Part of a small language model's weights.
Training: a variant of Muon for these matrices, 735M tokens, 5604 steps.
Each number is 500 + 40 x the weight over the matrix's rms, rounded and kept within 0 to 999. Layers, rows and columns count from 0. Numbers have three digits each.

# o: layer 3 attention output (transposed), 320x320, rms 0.119, rows 314-319, columns 160-319
# v: layer 3 attention value, 320x320, rms 0.0454, rows 315-319, columns 160-319
# up: layer 3 MLP up, 1280x320, rms 0.0861, rows 0-36, columns 160-319
# down: layer 3 MLP down (transposed), 1280x320, rms 0.0193, rows 0-36, columns 160-319
o314:527476500475491508538455510449492535461513512493538472516506521474531495516480453508495502563544488523502495510527511534508473530486495533487449472538487517471529470504477498460548471516530512532508468518502510501498496472522504527497469492461497495521478508507492490448470472476487493488508536565497485493447488496493540477478486504448549499487513489492508466476529486509499519538564491466477522493510522526530498501526497455471513509442523538519471522509467518524513467494494478
v315:481499449501582498475536520518399487478508503470494481449476520572552526549518455457483477526509485432485490491510524468516504526508536480548506550490487455520486488494437508506495450512443515502456494453519523595533477488470513476456480526565491503537481511488485535491519487485398576488556511533407476469570467497501496545531499519538481475493480496516535460497543485447495513506448490522549494507530486484467518506484485513514473530506479490432485426492528477484472504551459477
o315:472532512507510525508423469510516466503455494557502502488518530495511483482500496477520455489490472483482501498486449491526469500482469485442556483495541505486503471466549524465491484518496480520506539424457520479484531456486492509522522476500507510446527506485490499500490525508542526507478482489512491502449484490542467499497504564492544485537489512536493487486478497510497517527522505529508472480475533496506499519482521496514522539491448505524486509517526475500513548537503502
v316:530429501483465450503558492566530499435560467542541496489545478484508521522517478508476594475472488553498514481561441560494505529473443428490508463443433506556481571575463502415535461547353480551558511509583515531506531486518492522478506503431483430509504437542512518553491549502434513486533526501480413546492459505514462494561474513554476493503509518501454539469488466474476485504544511451540484604546500469510480482520493479497502527525528473465514488520545483523502461510507452
o316:447533490519466548442486523502430505518482472487474495488534485448499522534498539539485482485498484470417531482461514505543519497485551544519512513480497510486492502489542476553483516512548501427489507475507533549551472586489476503521499501510506550533480490485483489526489499494519504480492535510485504523572534474506478567478517455517430525483481499500518513523545524506496503501521501554516522470464544487467546527461466495487503580509506425517542469494525492469457543480503516
v317:478512499518492459501545526498535528553526460456497495565494537507530506479476454488473489498487497477501522460499529530514413513524448535467459471447520467499481507467485517526535514457518578497465550492444527517458487514533452545459512497501508494541532471482438489487488495510565520538484515510486497495481489502454502472501540473532465461477498484530501499481565576441482465498466489514549484488517502500496479492556515529534496481533525435512515557494528472512499503449513488
o317:453503509467480528524493470453472488487535504503486493487523517509448488489502514517485512470525487533481502498489507484495535475487499508516494509550491553524501503497488481512507544537487508483520486478516485513517494527511509466493476517476484518495495489487484482491507493487495493479491513506487505480460491545534500474502498527495549521516545498474473512486482468521533532488523491488469560474524498501506513492467482481487485531485527541501501475500479505522480487554490549
v318:536473507509470506443517438501517472420487518454475524498428570509509492448490464463548487521492521504555428516475475398483484491508459481505561443485523505452487471511494493520483518541547488495578590528472536467530510499473467535505531482497563504528503579461522538518504471466458470511474493506456503506541481491452506487532480544504524496437504460458501534563466494454565484542448545496494489518494532502453521521480475492540524538447486505481488537435506546517481543525464540
o318:471511498520520447499504547479464548535496487528512510502516480470488525482494470517561532517472462510478489494484522523466500490507510510450530523536539507470501533522500517489481519501464517528483502441505511516517529497510482503512489514490494488488493500510518511534532514528509451511463503463536511526516457477489514471478483516467487499540489532508488497465484428525455453477526466501521481501528495491510487555498497502514555487534529546541484457518491466486546477513495500
v319:479447498498475499494506516487530490460504501533481415466500494482530474474558525511511458539524549516544521490512484504483484516508474486517492548539451494520461517507495490504466455526480485472537466484431501522505436509539484453529511508515487488481491444486483479475518529493527451494497477499528414498489516515467500465567533557553484493484533460505465534492479466517496490502479505449494452499469438481524495501511475532450550500559482463523556489581442481475505505504547458
o319:511532493497520489480477447499513449482541506500502537488506533551501465519519497464465483475505435512506490512542500506469496491493482494494453503492545522543494479472487481477517473502486484481508540490538471523486550488508506541467475486513511514529468540481471536513482520465521547496542512524483544494512479487525522524481480508501537442515448514507509496486490510479500518498539471498515564481516512501485511497519493493510461533509492469470480488488556493491501480517532515
up0:473578479495544475571504509552472544526382520458513532522603518612543494505468394493565532555531541478485537526527486527519551504551577453530455566501562483526549518428515551531522542576491470464432486468484524477517507507467512493485515532473486477447487506477524472549541534501548492500556430434485574518496476463458489472565532493533509461509453502507525565480467538494556496516483347499497518490461436460470510415528497485530502530495560481536465457531496472522534473501473479
down0:518534489558502442568586474582490551497506488475549476504497481500536587460455440521449516468437505548490474525506493472550465485482506509510481500472552494491530499513470550545522474512510472513485573471506430450575559501547526558510465452481601510553483441529513520507480516415506530496532490519508530555400582592531412517518551460569492470537515551519441561493490521416534514519410525508489487457536560467530530494470478469480543478487499513460539462486495485456558563525461402
up1:454546480462512531534516457559489450442483492479493463505554578459543445438509492475568580525506485478510505474503472505565455488460529509539580412490520485515437508511497469441394487563448487451509492552390430524452510485466479483497493559503520529595438570539545506482482564492487529533482476516449523452489584401497561593472534479493458535484463484434523441549487509463519492558557527481425579586454505472508531497503511485528535494550451551472496538494536563497470517469482489
down1:517405502541458436558556529513493463517533469474490498463530462554473552436526543499572506497499467527484452480500491502492512485440451527495517444545498464483594503452559493498514483446486407494432465539440451460563532515514490498536510431433487541533532503568488537522476490559483477538458550447449487535497509513576497475576521529553502520582575494431523481526464518566450473546517440476450530437506502523514531590564530478472495493527490459531448517464523493586454512438444524
up2:473489485510549455504422480473536496515533480421489458488565527465478451529527512492481472575433458477498471538477457526481453491466502485525523514511488417554457421557564450551494523511440490509555570560484472483497493478482473417548515448459606499539536566473567441469540528527478466521501479502557440502519492500489503446460467495452462505540470496521518530522491474525502539531541478491554493458437471499486518506478495520567497507514517482550539488528507544522473489511485450
down2:506555514486577492464516500461426458528470517523577508518493451557462479459450487490495488448463523494513470505432496540464498530490474469494522526485498413504504447488533464510440472492504457551497493570496548513510516499462485505494494506528504507498524512476465457497463520508457486516519484573521506462518500494480472458437538554437547468436513520470533464444492416504501482511475469538471501528534499471544576511512492565502463500469464504543512612487507530511449445447480543
up3:478477486434488512528453622501523478509495491505495496475479507504488471389502526564458435462485442415564514449447504520488487551468455530489463504502497506527485510522561563626480490504462510466494500591506456511502483440519488461545543539479598537477469580523484474540524532485465508415485479533488510481543537481567509525529509389514531484458629484455493495444481532465552480454571545557504521549549516460538549503568525495566471582416513450484501473448513502553504517460531525
down3:557552536544454505442466511509510521456436439469489511437441508490480477511547482487467471543534533482472549487507501503499518501553486480423436487561550520496488553455539480469515528479484543547524529495440519524545490480540518552469504486491515534505519434438440456468454496548437506564516523530573417488539548523528463485483487503546490461431485561522515463500495530440472440539444432532508469563427514535508466444534482521555531459493547491544466526549514505498491490541507439
up4:514535490540533508494521517445483502465489531462486543467580450468471569468579502552458517526513530468451519479463478466489479496508543481491452515492466502529477471551497457544494507513519528521489532408524453559520452529518491504495502480491543532555497465565554503500543506513466495512552594531481496487512479529461526417486510549424518463417464410482473562555481507497552499547526517468541525530498505521512457487487497522546470507534478483461490452448550549473454471506518549
down4:470511483514598521406441464494540508484485465547441539521507472560510554483459485513511426487542517498573480502454482517487541464465498510553464542501503503506520519528535527517490459474481454570476484445525481512460458539471545455467501574455406575443512488497450490521424448445565486545450530512513506544543483477457562512479471513477526525471526529535566521498461493486484509553452458488507501536489578484559514459390546510526433472529497521518465507513456511453509468525467520
up5:488464410521514476532454500458477572533474501480576526537574526462469531487496459529527493473448534514421463445453431458474517480440511453454524438501510513495464535478478490571515519491527453520481547529495503538504495439498531496432477548489520500465470557588474502529477479623485487507507456429509601479579499426508488503406506512474447445518533513466493502527532543436420507468547558502493503493484470523491454574548458527514525536457508443450531443520484566478494536583466515
down5:494485527578461466467512497498542503454507562480445433496484491477497502493546476476462513516481550480518515488448472468520541464530507489558508497513420490441491483522530492548492437523460462501513410508517507447578465476502487429527495411461536526491509564462511540538465542536521536483476524464518446534491464485525452443462500476545462551488501546474542467471555502465492539466469480508491468447507471526420490536482553483522481483470456471556526529491459412527552481401488514
up6:546443523546460508511559501587437385550505512496507412478501537467552477546471529580568480539524483524429522517513511489458419420463529522478484503530486541473481485492522511521554501520503515515482523611470503465509547412497519547481538568507492469598549502365525468468499474537502568494541580506466471570446532499507470538513517513493446452507453445567467560502468557629488518481481520549499507416508509394472435547461507535573505491510511453467430514519457532499550432472508476
down6:575468573504492498469555435518487477577446440577502494535531566531625515485576471475512439580562450528494590512555530571484425482486523477513480459507503498527507487515524514500507530511488541580514500609495507502511473422517470528515493542443476440480513481403504504509449496507471515497533504502524483564500517482562362577545450492515422423520466471533501598580482486565478522450455484448550516515440486552493460489499501532508467532503452470462503602494513511465473453502493416
up7:478468517388500473517551564485434531507513486489423436512546492512453466529509490557455600460506479603495499494478573512475497494488500544441530399509501525512553524453465418471457491396531481498490505516474552549507526448466465542554525501486408502487527474494503490553432505515504458579475473492481473517581416483388493539474473487483519544465522490445470544531476472533529430528565507488480519448456606460576537464511531500478515508496554520542524472495471496409452474465571483
down7:516532568549525521498520594531488486522567480463445422490461531463431527461486521464486465542582391558536522514519446497434561522546526497537544549494463519539555577508503532518458480450514505490460529504447461524490467501481508487500530462439564470420537533455579494414505529481537471564507466536467454574452461493536458476555432461507486490436496464549517531555566517535514548422461480471453525480537455557488514456497424525475553534486494550477542523503458477546485493430524556
up8:492478443557514496477580520481477508437432517505488517535530496523594503477395476524490478499461481482468412512556496541490469526515479422557582433570581454494519441503506532489505466563509534380471398496521446528515521455535518480602546553502525511476543515448537471468557463500507445432499545505473496459527581539516521444485538485546494442485480568547563412536506478458555518481478508481534483502462461558497476448534547495493483506512504443506486566448505427581534404481523592
down8:538477491530436588480527466562479468536507472498468460385484474514538485523533484532512578509475382521439505505570551458444537447523508573514529465427460501464485425536487504467548570515572495542491525512417523528535501496527485480488465550457497505520464487473519498514472538528430539530465502423415421529557540547488509452514498457447479457537494553467551506507471509503451524535553518509565508498515546526535463611487369451463560485478506434481525449557510413410518555435438526
up9:514510457502528435483489483521569459540501483457484467492483533451502510544478570438461565486493486460510457525597501479491483462539450546497484485465492563538447525578486504418506505536459448436554479519456483563450553570562527502509460558530526518488493490415528455551521553470494449511414573488476482564588456471514482497528526539426428565518444442509462418519476577454548521440449476606465547465557522512448532518514532458542474472502453487526477541501571562515515446454463559
down9:467464426540499539511510487523520516529489579557516489465478480467469577550471493453531417536451447515460528528478482502498532499531500456553510489554459482436523472500531517547449526468571426595488452454503453464469491463453512423459517474515505504507567464505488496525414452449513446383594472447492435427462499503581469483470507560556532486481545473506566526493492586463546528471569525464486564565522512467493496489493496520430523453533420477457497546489474452472427510520569473
up10:456456491475515512512507490514488486553491547568465439440491497563495462483525527508485536552450534505531513498465470518504484544501520446526534488522467472525545544486426498506572526479528542450484480544491495513504553503529480532508547486513506573509488432448522477537552496482481520475430390432472548547504467518522489541500447585517524485460542534526457503466542562401442470533494456519429484472566524419562492520404556480441485547496422480485527562422550457452489453411571516
down10:531505540440485548456537545498502547453434463472558543529530523450561485495498454503475533467495536488516598473505501454562487496508502558473477451479525491456535464476478494532485432532522495519469523489477578484553501464478496514437470528461530409514543437521464505494529528406508559536487558505525456497525541482483520496504522438478444459513387454510535525485509419528464544534488499478536496583481474527537513496447529547468485507476519562473572518549451481507446517568455457
up11:485511517477562499442663519424469477495466508515448513492514543511470529595525453556468498482466580424422509575509575513482534535459540527546485493538366490511487410520462448442508495528547459503578514571488512559473485508453426534521533504497457494568507530432449505494461508542508473446500440563486571493524522472490491524521469564488499444534468520487491513491433491459498456486475454536488515521507548489498498496524498534500478408529546487486453440449541530517584505526462497
down11:464493542431465501584493488442425539531411544485464476452478539456406502499519524540439574492556470492540482508535517459474454459476537477550514492484475441530496467494563523525548534476530531459439523474484438453520533443463498513517485522451491553501523567462521513504495474515576522452538429497510513491475519566475517467467479449455514519458519497462488510566466480489503537474571442458495541497480488492503553476550550523517490519482483526493566525481577533508412490515500488
up12:491477507505523529480481465458525476565443520496515535537438504511491419457477515517500446457484452508468538507484490511528557560472507490467460482487535589561527432487540485526501471493501502548519546488517559554468507499551500521507518509454509526517425490542547478440478528484530473504523464489425483559522623514518464476567503430474537516515470489515475413522453454533510510512525522429444470521557534591496536543540499476462504537548529513442457545536501539500464543427483457
down12:449494472501548482509511492527437564511460525567501447497473510439570525492470485464527432488453505471468468527580484520517446527418488515468503509466432465454523465529522438477541538507497449485542436496546448435535501504491440537450500478521437506537512550485580521444462525500522543536458488498477551531458492430515543480569477551538526522479530526471493494510493531485458507574525396545489470501502516505505429493468486540506502470566463517507533477453476516567552553555493428
up13:534523520503575437479531509452491552516491469536466456439470541498515433465424463521429507489438463542507532566572452538509504517415477514471510543490488517552453553626456538511549531533479497425514490497373539533361419458510491447536486430551547526512514542510439527441543430525526525510454503520450530485512561512495463483480572557512488532510465504504535516576499556512566473442494527568443461500526488527495472447504468462410528494480552569477552477496526466487518532501463447
down13:583451468493513455551494478511469440481460542498503559558529455436582453548444489478373525523495548487447565534435535520483547546469510533562410585490545613496509517563562476480605529491523541432456539588558511481574515436460533511477467547593454514578509450566537405510466501471483480458456517571557484565509614459533534544452520480497474467442474486546504499490583482483453511427581520434436439520518500541458500518500500377435487531449554508562549521502544544454446572538506474
up14:482523467472504544530452502534514499464501527443445460492589536529469574445511472487538507468547492485435473507422471518475510484493473500559494490448509516467523533396461543427508454440490451465500387465552555516439412492452446570513549511577523533469475601442538491438434510542499525446539504522442522531520484468489520469524467549525488540548477479560516523548511482503521433506498441508450488530484474576430542496480537475492526476456545424403463478552517391498494561579518489
down14:490461552560486525504454483484487487446525501471568471484451462458465519495453532483529498502487510475482479452475501524525505564477466588502518534488440474484451523484501475518541548504516554524497523491493459453445446466553499450599506541489497476530504468525514521501534539491462440516539443507521511465494490423537460523542545494536522484463452492595497559460530500523477470553477461441565487509524504436574534538534467501483520476545502509539477519575476492457464490431568454
up15:520599494460528518495487504518534472442481508485514463493580491475431543545495475439586461464571497519516482458415495488490527543513469439510448506514482537511476487465481492530455527536466452551535566492507429494512517481523514475514553503454578483510578492530550476539531572411531449516497502483483476501531490536521540523524522523478502502580473482539496504497540538573497459450486547536527542528517495525410375366510452517451485522490554532485495501487516498502509451487451526
down15:555391500521560496471504464483495454501449496519596537518547491471493485421550478527447570565469445420486539508564527551417478549498476463494513515491458550510606441506517447468527543497458437480499496556509465549530468544529471504468497462516528553500488443511467477430499494559491519519534515462534545392543516470540498481431580502549532497457445502445561460523555466497415417433487503483486491483522512508578487564565513549628489515562492485507511497424539498505442452526504481
up16:499526492452535534506513519497535538511496580472484470527500575466534451540479486513539505476456542447516531468539467515392512580563530524540495497486498489486432516462543495476483506528466477509470572455558553500517456465495509471537480586492485505404417543526498519484556490439427480480492466500451506460539539536504533486533536457533502531516464444453515484535484539458452568488441458448487527487487436387482459485476505519547485523533513461458444475545515513562499562487528467
down16:483518537503547534429485455504463536455486524580461484556515511512521531501484497499523556396484490506549444450567505518471585463514473534552483482500443559465500455432444537424477502486500485478500473502496550518440497489493504526534470576532470478504455547480546527454536556480471528507482461496502539509504517548480527477515587569505480471470528469453531527525549449542510480562489455471472483521435432497464456482495549492555454507528551505500563541494476526595580508470473433
up17:476512441502484518545549502470476521599505520507538471524472531481455491494522455462393517578493533490574548513470510485546375464555483488555517473537545561452510543417517449514500546534460507406512542485427532453594470543447460594471493481498519477529502481457456455477520423522559505439470466506523546485521482415525497444515513506504505488575509470482423496488443502510482486527503482512395434513533438531538504481478503537509499589469502520497452590525446548427512506521505498
down17:439432472538546556458526447522537512476571516428525521476497498490559474522541467487484545505441520505425500504453522489498447466484504508496516536500455538540468537555501473428505465538492446544503474536496436568442492482514522513441536540506461459513468430470474564507509577487427537513434519490498481484509501445508529509527475448484475553479486508478492572479448462460526561481545520463583517558493591489527493583473504518571472505563470464477530475457531500484543511454512534
up18:526507434487474471471507562459521486577489514451443507485496529534473540520568482398527518557493478460528506552506423503537525494511538550529600483502484519573512493509521496475482436507532533460483544497475542485493493504484438554488499523520467488444517546456551478481552543503512450529540480484478515513535544477482486468495478498507475448498458506494501502546526523448489481516523407488462520496468470385548502433524520442500550544549426543557562496476526484463427496458462461
down18:584523526543463522448489471456484520497442493453505477522539554499473524546487477474451460568508494556497475526521507443512488517477458512498527433515529495567432512495469477492463536493524530484376592484461517540412545503430440541500485561484475441511513570485456500460499466488471434583502544475492509561538483566471485495521469572558499508565514506475495577508543517482531537505444452532474484516549506452447547408450491519391534474483482446489483437525551454554414493478486557
up19:518481527537505477429492497480540488487468495531415465529505490450492497507462566512546404513475402503493491432529512442524528554511445488432550507479531451444522478531496448534467550475510464529455550461423473518374452479577511552494532519464540482461496534488541458460556487425453526487467464473417492492543517563492468433482480469540458516546477483460547545492402487561504565516463439597446508469461505527536470493478475625512474559522523476479491526481531525521553490505506575
down19:463386510505536465558481489478499487472472469488567431493480446530495569514559491500551561531496555500466483576516502512443537490523483465530504465520469525552516436546496513473520472470506518496531415509549515525463491546547439558553488491509448464524451552526468510473494553465475498588485481555514452538510495500498444547467590509488515468519491592523492454473452485520486472447473552459504512525498495405488539510528516539491541515477514507480487428511535527385455484502507506
up20:433487535497471546504530496478488542483610544542456461479507523471523459429444480535566470463531498430504547501535508536486488522474533525489534516480480471435509553511531529461497599561498465498557546489568542465396460474464568518513526487602470471558568469469446533482453495532461544496497449491429535523522444437509419413486534513510512538469603491506441465556500448445483544472533486587480516577443553554498457478467477511584462360496482490503515456516537532535556574496504459
down20:544425503509513601455538453520532550496488558447481508515533467511520560443585538500493547518474513534399531486491457549480597535411470483439534485524477478521420453497541525497481515476567525387508498501460519463492476562513490478506484482441498528506494528426497413475447563469517600462460486507409577495454537470472551504518519483453491559523495523445488540452410547447495478474517487480482540386466513544452504472478452554645512487548485428522487481566531514558495542457473476
up21:546580533463495533525445465462518442528460476506437472513403501505521539509415477484481509434487510503542518516545484461469457440418477492450483489568494519466492514493470480508495483453408453498501464529543497484538467495519554462442492461484447454538481496508533513510411504451522459491486501526515524555439502452506482468520437478521491456593466473478485461498535462519538464544534464491479508539499533496507493395516526504542426403480546555456480508531533559517577474486532455
down21:509510490484434531569473492533519528442549539495453506514477504550454489560458584526478486457455523504444518480524501576463529518525537501486517446455516548499426499504492446486526530493496513524435487514527484462508520476500431482529496506485458537554526496446515443417509497478461505459484528593482525475583508533511452567508515445561503543522550406509468454497472514512491485457476488496470529476425449533517537466477514417607470554473437506500527523488466500421527514510542526
up22:512481474510405514480572449531513457465442471491542517437489476537514494523465447470513551514498509555492501550481513424400528526536442529544458524530473572453510511512548467469489490501494496500457561492554478471569565494401561578557551504499490477529482491523449539407492586547521490512514515476475532480507508489524507521553501458486507537502468518512528542495538519510544586592485487524478466582518462456500537523464474542492551525444578533528511472471484482525555488493505427
down22:465483469435454554511524450526516530463478506423486560530446510587454512495468480526490446479507532494484512488505497480485545484518535446492427597494455454525495471521583491501517483460536488480480510514550531484529527467533459573602462491468500480527512493542442490494534518580520537563507470501518540470493483542464574598425403459502483442581487513510452487437439496514529668583476488559491516526447490486537513561509537552446498512454517607576472590489506531476546482480430500
up23:485559516492460423511515579493537516455481465487447468444540445478473487471563509626433479463462554478475435516460416557521535432539423505512557497453525465498488538506529491491515495595498479519509469524488547495567466535550375479563513439478460505529490513445564540564516492495457434465528412533476477490553482508485481506512469510434408487511522471461474560481560525479491460498472529467532483521516450481497525550474527494556495499445477483502509498465480517532509515538555526
down23:517456474538517543486501476506547478471527459510530426525481497589476545414489489538501439616514502495499500444451453514485524526481433561513512423448505478471496492445457524538486455537439472574460451506460519441523529482513525477479509530442487526482525484479553543544508482542527467509511457501473489507526455458514525484514507513509438554548453564489495540514538596525486492517541481528500504552527422495450494519469470565487524468453540478527475523475491470562487512485471515
up24:519511469491437531533534495521453467502499487567515563513497561502545591524464476504475422554514494482452468480497464550590510529502473457473504492473437490492529519581491530505473487465511490451504516523417542523529462480491537533477530480502508495424482472455505531472550537529440518446491548503484549477557451495482464446464499536517507473557481473545500413458470479416576557422479449518541579572493448395521475534517554529594450411492490475548555486479527488496478445389530456
down24:465547437488553539470551522559490548422425513567505465464518456491529468541529538493480592487531552515523528424536473500489507498499495462479525406582495378525451542457541508420459443483453478453567536542471438512466488495540503552498510459517454465482466461461528505505470490450547458458536477469511526540519472429489530432487455555439523577516475509489545546464543558514473502527482562534488581541493518518532553515440480454459523516506452469405479449457517507490437466489507497
up25:438503476539578496426494491501520483495442492445411470503512487486491536462532475525492475508504456550476472505554487417474489513509439484534494500516453485462499480473452462515469500535510509520494492506577467459497527507430434477509493517487551539551473579467500434487547608467420518459455573511498483488476552523454480434592503492453506487459524460507456603463455420493542514493551493461549553536559458561468439555579457500493539546444479444505475500500536555461526583477506485
down25:494513524435528570505514505517592533485503495548515485506476499430527542479494516521488515423531550475477426456569474541483549512458469461496484470494477463425501425489527465455456487471532497514540527515424455470416555487401469484420550499466542444522460481494541461471491494512516447518426556514429559532511565511431529510480441449510500467589493553489430472556459520462477479505482480469571573519498531525533480492457465488565495513518419477503519458550524520500468538458487459
up26:493488470446514451496573472403463466506492495584540505503515544448455519524529538542547469539431552506437424508448521538453502481497494497525494482466546441528482522535480552482462566519526528426474537474582521560413523499543479527480549427601510546459557513519426491480542442526503479429550432488521496541481518481484555501441501453523552519443549477509481498447491530529506472478552475540473508523573422455432499573499441567520452484493469518414446503471483503487466505467481517
down26:500488452462473497490530538534533485447481527476563552513555435475505480472476474463543548488466444486497503473525523472497442545542529518507476540517502442429548484462585479521514540565497473556472480487470479513493451473646521471548437496426505426495560471504531493510526538511492494521600494483484548427473465595520487496574541467451490471500557520526602416562426430549498466482490500469445510457557552501592511484463552396487516514493565504519545514495571524467496460499526456
up27:570510525507507478496523499528485547493439539456466474523436430536565492463515513479465504485570504544548487520429501472544509515459522546511517528511449507399524495515516455445490511469514458506481504475449431426526472586517499526452538485535492538591464528437504531472456469384425557507472464508437522484454517491503457575466534547500516484461550493502531567462460445575530461538476519531498513431517507404474443442481514506514545517578499559455519483523527494509487511548504490
down27:475473444509532503494520491534584555500453529537487483547535555523478490586544529479469447527537478499529529532509472545473526538521457449415503551555508552501580542519549529499418508479477562513503508514427492456516492554465563458420440518501466463492440454417443513516531474516484503480493453506509442394430548499469507537510468402490484483534493435504482497530490492533473501519484503476520509433479541504471536401457574450481503523526451491518481570577528397534515471484504534
up28:521446460484416538505565531588482418512581526508549522493482442487479496520510453547508489515463483509439470558500542541475570477471511502398550465467536548481497520500506471551514579471519524535540469462501475543562563469490546452506552534489564450486457541542480511441531574477474525460528491436510527488432566490535525554501525527556499452402507381595463535495543469496452529496526523470502484479453572478489528518462538557538525545448451510530576491596499506582479445518573489
down28:448494464479500579524505443502405401520555448559575438425455486534495512478489477487509537502537524529513496519458499499493531514415551484470470543504485523492473471483510459495527499445539433519473537501482522489468466444482486516482569428498518423466484552438563401473415511474513459508496503528529427460517564443574575482511505560561570437414514496610515492416441539423511510544486516486486477490502478483562583485437567604482399398504451495503443494538461551463372511597515437
up29:509505514424425501443533458519534518522475396460535530518520485529542584415513466439423513505512467536545524522494552502561433511508477512499519427494428462501498495441563508506468540403468504502473415452484438524545510469471427443504512477507483435453481519429569456503551521542443464525499519518550544448510515463468500506462523603525446500560506498542499559533515512447488510531496558448507501480483539538547454490478540489549534543510494545569487493530530477538456497574516487
down29:530478524543483628431463483505518513453518494487499496545508471494520473502546529523506458517435489528520499448484517480471506503502559437524463532577482542561526527528500489496455538510528522491487515487485508461529487511587498460508492560489518516460524461549555536487509517488571441497407439435492495521504456546573491523521442515480461451483520512518521462477457566511497577533462550491503453498455521488433496503487510446415440482514484517488496485475477494521546517503465445
up30:475521461417425492508432521517413441562455493543512521372487549567508495430550468492488602461499495480586461505473487555521534476491440499519479488490410410469474493488498531424488549506494473531469417438532482455417490531523424419539546505551548471478452568477464448488543504499552516486479533448459565494514449490472501474421519516546406581473488519519497468501470468510445498487553485504501414496433519516537436459498564480556457543513546570501548527562490468564573529452531442
down30:453486450526485544462538493493529581526500477552540485493505586491510423457477497507499526474559485556455529509519529535509472532572397381573455433471541642516528540537446477547487498501558439491452466441436473469487617483546477468477481533489475547503541405512525433555474485509472449536454524461569474529526521621479527544477477594503514554513587537470517533565498622566543543463518508543474475486489499556467425563413461451529523433519553454520490474514532438489472442599502598
up31:462517508516456433477511448577536517515460491558469475493370478581435371500574453433549536446508542502416448442459509501502479480496487523558524537501559483529491512504525467533466533529481418492504451502440451530505447405454484521482491545497449458488586490511484500513527520550549596488476396489479445463461514537524479472523506438504530544456563528500574486429447507477486521538477542521517563501468515443491517460515558469476471580522447609428492440482468483373455524398469445
down31:529442534459509462545612450428478513545497510535524523483510469405496466483488420486529460464447516512502504519552530518428514486472541551459495496519441417541508435507444498460475416440545464481570457522449457485447575402542476524477573516472468471458556484514509515513553526521553467491496490484558459458579450552644466545461444427399597500542418485449533449489442481489556472557452508502514466491426469530511510599458459494482443525518505510545565507474518453418540511515513424
up32:538455400476514579435487534503514436522491444449521501581496491446485478538478574549489527469501488446467488484485464471408469472467522506466505549451461535526459561474465483569499463596517520494473517582555488569523484492535459571511462558517540567529495505530566482532506465462550481463531554534422516552475507471470484503536509490452501545455502484411498466416503494470509500445389482507458427489557608485498449419467501409569575519505617522515457469549541419463501536485492512
down32:533531500513514528507497557535551480532559427561589549454498468561523523453506506519499460473455534578488544519487522505444491464455490513494508503469511553541533502556519532472460566521493561496511548525497499509479465455487580607467444479529487411436471473501526482552443465455580519501475465508443492536557533532495520462493497491461464496422507529473544534507459488493485539469495489518526490521544456516468518487558420500493534516594530525502504446484551433515508482541489433
up33:521481480529476531524493450548553492564497466542507434509557545455412562545542516415505529576398513482498572497494545531534503463484488427488489472457504492563580486483620515532424482488562462510428535508535408515491522632440529601538466507424544513507520514477568584492514475518476446470465538452498543496438466468547546520525506470504504490542452490473473491473468477441477554447523494532515474491507470499456447495532522554508480499477481489559500519509547465481510456471545444
down33:534486508581454528442455516489566460531444491547507461526501498530515448484545489534545524495435478476516582542485446499534457545477411579475524469556433464558416457499504510447583513444455510458523521526520555488519517553516494518484550498438505548436523568459516486391546607505505402418439468436573471556556488502537496511540512515506473519577509489511570551483473445491540466467528472469563523556512522496461516493476506493539564503523519492427543519522534473471472528589485443
up34:482528492577482512549504433475519495486469519400485526462474468487471501568517478498493460453494535490451490478546456543476466512494531506497580481440539527475475529554447513513499430532488537514437527505471551484492466503556514489453446479515510541546530496531504574510552527432453490493513503494523518514505590532486480527545543504573451517479450511484473452438533534449559463532560548498497437496543511606579520468501478443451531414462492489424482482429531392468488476491523492
down34:438539512485473481512570534395565515466525515544561543550521506480518530522548492544439518484509492553505470388515524581538467482541517469518544472513558497509549443443497537487509513464459521471498492442482432436560561562545530538498568515524511495465459509492548510502519458526552528497599533514537493488529456501427521449454534497540501498512463511515417470541464551489528485538531530486478494532450487492503495476402457465497449453352521539454483531477543375515480507559454424
up35:497499488508479558535454464569452461504487520436459564485496535472525497471500452440537462468530522471538538496561512535474494444506475515429442549563509418531519424487525496451497475594506528542506506532473517556458501412468486501454465458629498488474553551501484496452467534530523527454503495490512460532467485425455512438448539521572511402473434494478465467539496476501520506475480556477511487555448479388482455446476551504456531534537484429452521493546572470506501507511526533
down35:544478491534534557503466524494502505515578494521513555504531530467528515490541501469510474433499591524493520440521449491501444484462559581402476459532555468542519528450537473464508504430522517549483450475528493478494520460591472515471548466504601501485478490458480514470563482481544558498581517466472470509533491547452552485497475524524463492413504460431443551564430583546467510454479516443529440551460467522433476544412438517543527491525512428504463527450558557540512464492501508
up36:521460478540509600487515502497444493586505584471410536487465442505448496534493570421467426578506491508583487529526505485461552473497484453547551535531483507521487510547533475523481496461505502476568531518509555507525455503448491481424512457543523458467537413440456531519486471513561468511500531540517507516514556494529487482524502502519553470488514473516484497460542507460440480522490526570505480449538432537496528460543495451542449507468503513481438481455513478513509574512426459
down36:470478459497570515510495546449536485544523521520512527509458534445432520528512520534486510544512463546490507516499491455481488543557508507539528521511488514522480500539532490531526497543555461448493498556614405538515447547549474464424490533532489508481450520403504555537474535511506481504413504508515446509478493462540556445408487460483461422470427461465538511529458475433468522477419371453568466540557449502556420476571491523517511494550444491482538525463467449420484473559523485